config.toml
n_head = 4
activation = "swiglu"
extras = ["capped logits"]
init = "normal"
lr = 0.00538
beta2 = 0.95
decay_shape = "sqrt"
dataset = "wikipedia_en"
Each number is 128 + 32 x the weight over its row's rms, rounded and kept within 0 to 255. Layers, rows and columns count from 0. The size above them is the row's rms in percent of the matrix's.

# layer 5 MLP up, 704x256, rms 0.126, rows 563-571, columns 0-127
size [ 99 101 109 102  93  99 102 108  98]
[[176  90 151  70  90 102 153 125 126  76 154 117 130 162 132 156 181 150 138 101 129 178 150 119 149 127  71 117  95 126 106 125  87 186  59 159  97  80  56 112 165 164 128 144 104 106 127 129 123 149 135 112 145 108 132 139 130 112 128 155 104 143 143 175 196 103 173 158 116 167 135 169 184 108 187 113 132 133 117 103 150 103 158 118 129 103 142 186  62 192  96 161 112 156 118 130 105  98 150 159 173 130 176 134 135 122  80 161 134 124 115  90 120  88 119  75  83 154  97 138 115 176  78  97 205  82 139 107]
 [104 120 112 169  84 135  95  78  92 125 168 150  82 130 102  77 126 130 109 171 134 105 122 147 106  99 160  60 111  96 139 149  98 102 176 104 204 115 153 125 161  91  88 147 163 115 106 149 132 166 117 171 163 113  83  68 149 110  74  98 101  52 141 153  93  57 126 140 146 141  96 169 210 102 130 151 104  99  82 121 131  91 102 102 165 138 150 118 125 123  76 163 103 112 102 171 118 115 131 127 189 208 147 104 163  98 188 118 101 152 105 127 123 163 112 102  77  92 202 162 108 126 127 104 100 114 122 100]
 [ 93 146  64  91  24 141 118 145 150 117 114  78 168 154 130  76 111  94 152 178  89 166 144 152 125 126 153 132 107 138 146 112 177 147 122 125 152 130 114 106 190 152  24 124 141 119 112 133 153  57 107  91 107 119 102 108 150 108 135 113 111 180 177 139  94 145 105 101 138 157  70 126 200 117  97 109  39 116 136 201 180 138 127 110  55 170 150 129  97 127 119 132 131 110 165 157 122 122 121  91 122 150 151 195  93 118 100 170 142 171 119 130 116 251 184 135 131 172 121 129 126 150 126 132 152 136 148 138]
 [128 121 148 145 126 118 163 147 117 116 145  93  57  75 105 152 101  69 135 117 111 169 134 124 115 142  95 180  95 155 118 166 160 133  77 110 103 176 110 106  14  93 103 193 113 119 140 139 124 107 211 195  93 171 116 121 117 161 104 151 116 134  84 121 126 155 103 121 136 103  92  74 100 139 133 143  53 116  77  94 166 173 160 113 147 120 184 165 109 154 128 120 165 164 120  88 135 111 136 200  99 106 151 123 154 157 128 137 129 140 178 103 133 139 147 107 143 116 180 131 130 107 152 172 130 144 148 103]
 [140 180 200  85 140 144  85 122  77 191  63 107  91 160 129 136 172 138 126  92 179  81 131 135 133 195 120 196 130 142  95 125 116 195 157 174 123 124 133 167 155 121 126 111 116 163 125 108 167  48 152 108 108 185 143 136  98 131 128 113 119 152  89 134 143  94 116 139 120 150 178 120  98 103  33 130 118 150 127 140 111 111 144 101 146 122 111  88 119  91 135 149 106  95 112 142 130 104 173 182 176 149  93  82 138 143 105 184 111  54  98 147 126 117 111 106 131 123 169 151 136 154 156 113 115 123  82  82]
 [136 172 179 114  89 157 130 129 109  77 117 162 134 143 140  35 124 121 116 119 156  61 116  72  97 202 111 137 119 110 109 157 115 125 129 110 143 143 162  70 159 162  99 184 103 226 167 131 134  83 118 107 152 146  81 125  86 144  75 125  41 114  89  88 141  94 118 151 136 113 155 146 136 137  80 113 119 165 130 136 104 124 107 140  86 133 153 128 128 145 109 108 131  65 113 139 171 129 135 137 201 172 151 187  98 130 119 133 167 139 128 168 118 212 161 112 202 141  74 177  87 113 173 142 143 178 137 151]
 [152 174 166 133 158 142 121 138  95 125 114  88 128 127  83 105 144 163 139 103 140 155 108  94 160  67 151 173 158 149  96 106 120  91 130 168 110 168 171 111 106 111 116 131 102 141 161  93 128 133 144 121 143 156 163 125 132 140  65 157 167 172 102 166 110 153 152 117 111 185 116 105 163 189  66 118 116  75 157 137 127 132 139  96 151 146 135 122 147 107 155  71 116 110  74 147 152 139 145  67 136 204 145  55 125 112 112 122 116 136 101 117 133 109 116 129  91 177 179 140  75 130 120  76  61  91 186 142]
 [126 122  75 137  85 141 160 150 111 112 146 100 130 102 120 173 106 157 183 113 100 156 141 127 120 108 112 100 187 179  78  94 133 187  89 132 164 128 166 138 123 115 122 185 133 139 136  87 157 144 132 118 184  95 189 115 166 123  58  99 187 126 130 131 134  93 102 131 117 217  53  86 119 135 134 126 145 135 134 156  95 174 174 158 107 123  66 119  82 148 161 118 125 104 167 161 140  69 107 112 170 159 127 139  78 129 183 126 116  83 109 103 111 114 126 156  95 137  86 132 105  63 118 125 167 164 157 138]
 [146 119 189 148 120 126 156 120 103 135 124 131 123 132  81 121 104 152 184 126  98 158 164 120 143 144  53  97 104 165 165 109 130  99 109 137 125 106  86 141  65  79 105 131 163  65 171 114 183 116 139  60 113 162 135 114 110 181 100 155 152  88  88  84 135 170 145 125 180 158 146 138 124 120 180 151 206 150  98 122  84 200 119  98 149 158 172  98 132 145 144 110 146 182  70 144 152 194  99 120 134 127 141 136 138 180 162 138 107 119 116 182  97  92 135 144 132 133 126 152 152 131 109 106 105 139 138 129]]
# layer 5 MLP down (transposed), 704x256, rms 0.117, rows 563-570, columns 0-127
size [106 100 112 105  99 100 102 104]
[[145 119 143 110 132 135 183  87 192 108 116  99 141 114  72  58 108 162 114 120 147 151 118 160 127 110  83 101  46 117 117 113 116 128 112 104 122 112  99  87 172  99 144 138 100 172 169  93 133 165 126  87 171 110 116  88 163 135 198 140 145 201 126 123 160 131 119 146  88  99  81 117 122  49 140  94 120 123 139 165 109 100 171 121 141  74  95 136 138  97 155  86 129 204 179 129 124 124 159 168 139 122 163 171 151  94 161 134 129 103 123 106 110 110 164 169 150 111 107 153 159 163  93 107 116  55 168 101]
 [133 132 144 185  81 118 104 202 163 140 183 170  84 126 155 139 138 122 158 100 191 197 121 129 149 177 104 138  87 100 160 128  69  77 160 103 155 103 125 147  93 125  99 105 134 139 101 149  85 156 123 160 151  80 161 107 136  98  95  83 142 230 164 110 139 147 149 122 133 122 109 171  88  73 144 158 129 158 114 185 122 145 106 112 104 122 114 113 165 103 162 172 104 132 147 152 172  85 133 112 142 107 155 139 134 139 110 124 137 138 142 122 162 126 110 108 144 138 184 151 161 150  93 129 138 131 120  64]
 [130 144  68 150 124 145 124 164 129  80 112 106 180 133 136 105 118 118 110 172 167 154 155 150  81 164 161 124 145  95  45 132 149 121  63 126  97 164  84 105 111 168 112 147  77 219 148  91 122 139  81  99  98 159  92 136 135 172 171 129  56 143 147 135 123 117 118 120 146 132  66 124 179 155 126  83  89 106 176 140 135 117 129 108 119 167 144  56 103 120 144 198 178 122 174 138 126 110  86 159  82 137 166 143 140 132 110 134  65 142 124 173 126 166  98 120 134 151 134 119 124 168 177  92 123 111  93 127]
 [144 158 106 109  72 153 161 179 104 105 148 139  79 150 107 115 126 144 144  95 171 148  99 143  80  86  98 122 123 156 117 148 138  73  94 150  84 145  99 115 140  96 111 150 134  74 111 125 117  93 157 135 132 137 125 115 106 151 129 151 137  88 159 164 119 116 139 127 111 133 204 207 113 106  95 115 104 135 150 134 105 145 141  90 132  71 106 110 127  57 100 122 174 209 159 144 157 141 140 122 117 116 116  86 126 141 118 148 115 131 166 105 177 170 197  70 109 106 131  83 188  80  93  83  56 144 109 129]
 [ 90 101 182 156 161 126 123 183 100  95 133 107  79  62  82 148 134 173 107 119 118 104 156 131 221 155 110 155  91 158  80  77  64 134 175 132 132 126 151 154  89  83 168 148 114 144 111 103 122  52 118 170 137 104 138 144 128 152 118 120 133 195 128 156 161  96  88 172 134 156  93 176 172  91  74 187 158  81 184  95 149  40 138 168 151 151 123  94 181 129  98 205 139 110 163 114 133 109 102 107 131 111  86 123 132 140 173  93 108  99 118 173 159 126  90 112 167  91  96 159 185 143 123 171 100 117 149  93]
 [ 67 145 150  74  95  90 133 114  95 130 136 150  80 141 123 143 171 133 128 167  85 142 148 109 123 123 123  93 152 133 162 199 137 131 125 119 156 139  67  86 155 127  88 105  90 156 137  83 127 145 136 107 199  78 106 159 108 127  99  99  50 114  75 137 125 104 136 151  95 155 188 122 167 142 118 102  64 116  93 120  48 195 115 136 144  39 139  96 101 143 125  54 127  96 121 134  88 141 159 170 127  79 137 161 136 148 138  89 168 138 155 124 114 178 120 217 147 169 122  90 115 141 165  93  57 107 117 162]
 [136  92  70 124 144 140 108 103 122 147  67 100  91 110 121 122  72 159 192  99 139 182 126 143 112 139 125 119 110 155 128 102  88 138 162 109 157 161  95 113 155  99 138 122 158 137  78 154 180 132  97 157 159 170 157 125 140  79 146 129 130 145  93 168 147 131  90 126 162  97 113 125  85 136 147 164 105 160  73 137 149 151 155 125 129  93 191 142 156 120 125 142  78  97  51 140  51 106 133 145  67 138 116  77 122 156  67 133 124 131 162 115 183 154 139 135 167  95 104 156 139 139 162 134 116 156 131 126]
 [ 87 119 137 160  83 149 108 134 135 142 138 139 180 127 138 138 138 201 182 154 179 159 111 153  58 111 137 115 169 164 171 106 142 121 116 147 130 133 107 130 116  85 104 146 125 124 165 103 183 119 127  93 106 122  68 155 140 209  49  58 138 164 172 148 176 128 114 116  75 152 100  48 107 167 162 117 151 130 103 146 139 131  88 167 118 125 134 130 109 144 173 103 189 125 141 122 155 151 110 140 138  88 113 145 174 107 126 189 164 109 107 103 105 103 124 143  88 128 105  99 132  93 114 148 111 192 135 147]]
# layer 5 MLP gate, 704x256, rms 0.126, rows 564-571, columns 0-127
size [107 103 100  92  95 108 110  99]
[[147  89  80 124 108  71  72 141 157  81 109 127  85 171 151 110  64 165 176 138 129 163  96 148 125 168 138 153 131 133 122 145 138 189 139 144 116 101 101 140 168 125 156  98 113 143 119 116 203  95 121 137  84  93 140 148 146 159 116 102 151 107 142 145 129 204 151 133 145 135 112 145  69 125 173 131  83 224 121 124 180  97  86  77 105 124 145 119 115 107  71 184 162 158 171 151 119  96  74 109 103  97 145 189 124 184 154 141 137 125 160  94  90 126 135  93 108 177 157 174 122 105  94 173 132 142 112  92]
 [ 91  94 114 128 175  45  43 137 130  86 149  49  77 151 145 162 122 124 105 178 132 191 121  98 112 165 102 152  45 128 114  67 144 144 112 175 114 118 158 120 132 126  75 169  74 102 122  96 106 163 146 104 108 190 148 149 188 116 130 179  92  86 158 160 137 155  77 154 111 100 141 182 146 121 166  74  90 113 161  99 152  91  83 103 130  81 133 134 124 109 151 128 177 147 117 127 137 130 107 127 147 117 176  98 104 100 102 154 110 125 115 161 115  98 117 139  78 118  46 141 100  71  68 151  68  79 147 134]
 [ 89 126 160 177 147 132  85  97 108 145  85 144 122  90 110 129 116  78 138 104 140 137 123 116 108  80 188 114 134 126 122 119 140 132 112 148 147 130  73 157 175 149 119  52 102 132 145  97  68  76 124 111 135 123 147 123  78 234 119 102 107 157 113 156 162 115 181  55 154 147  85 146 145 128  93 210 161 110 165 158 171 156 122 101 138 143 153 134 180 125 160 141 105  45 124  85 170 124 143 125 141  52 158 101 143 121 152  80 194 148 128 138 104 150 152 122 151 104 183 115 113 162 112 139 163 127 134 142]
 [110 140 187 174 103  91 153 163 131 114 145 107 162 108 118 147 103 189 142 107  83 116 160 126 116 127  21 158  98 148 111 167 149 111 108  80 200 147 142 158  86 163 123 179 120 181 116 114 122 152  79 175  85  99 128 158 134 181 115 106 140 174 148 112  75  78 133 135 132 138 108 153 125 157 162 158 170 133 114 135  87 117 114  84 102 118 162 126 170  74 120 158  97 135 146 163 111 148 168 122 162 136  65 148 104 130 149 150  82 110  86 113 154  78 109 165  91 119  89 131 119 112 138 107 104 174  89 159]
 [169 136 149 171 111 201 103  88 128 152 124 135 198  97 180 127  76 129 101 144 120 165 139 171 127 100  67 133 119  83 124  56 152  79  85 132 131 102 121  68 112 115  96  86  99 167 117 140 158 146 135  85  68 182 143  98 158 162 128 168 116 143 141 129  90 155 164 109 135 150 114  66 101 176  76 129 132 112 121 162 204  39 147 120 143 152 144 112 126 124  99 126 146  87 105 138 153 115 136 178  98 177 128  99 139 132 157 166  87 166 123 139 158 166 136 108 128  84 149 109 152 135  91 174 130 115 195 106]
 [146 144 139 104 145 169 158 117  85 129 110 122 162 121 209 101 138 155 154 101 161 143  87 118 130 155 130 134 170 105 144 126 110 149  66 145  60 150 114 115  87 133 111  74 141  63 112  94 112  91  62  74 149 128 137 129 105 184 155 193 164 154 117 164 164 125 119 130 190 142 113 199  80 175 100 134 112 141 127 142  99 101 176 127 186  90 155 200  56  58 218 124 142 104 139 162 144 141 175 103 104 169 134 135  85  79 170 152 124 136 172 112 144  80  66 136 146 107 146 140 151 105 106 104 131  90  92 117]
 [124 107 135 184 145 105 138 174  58 141 147 135 125 165 153 111 138 165 173 143 135  99 140 114 121 180 126 142 101 113 114 170 166 110 109 147 172 110  69 137 160 164  97 137 107 118 134 158 172  52  99 195 106 114 202 162 143 199 137  83  70 146 158 152 140 201 148 138 113 137  71 148 143 163 139  92 138 111  85 111  87 118  96 179 163 189 123 103 136  74 123 116 148 101  84 114 133 156 151 133  90 121 178 134 105 131 100 109 133 118 131 106 109 140  73 117  84 151 173 138 130 103 131  84 141  81 119 113]
 [141 133 114  82 179 117 111 124 103  98 149 103 122 128 174 130 140  93 143 118 125 122 155  67 164 176  79 138  97 150 102 162 119 134 115 132 108 175  89  83 215 163 113 116 178 130  98 105 131 152 113 172 109 104  90 160 134  96 132  87 127  91  93 126 128  75 142 145 129 119 156 130 183 103 114  70 138 176 107 164 159 122 150 103 103 172 102 146  83 122 125 171  95 164 128 162 111 135 128 136 111 174 145 163 145 138 188 114 138 119 146 120 117 124 133 146  86 136 135  99  91 131  47 135  70 127  99 179]]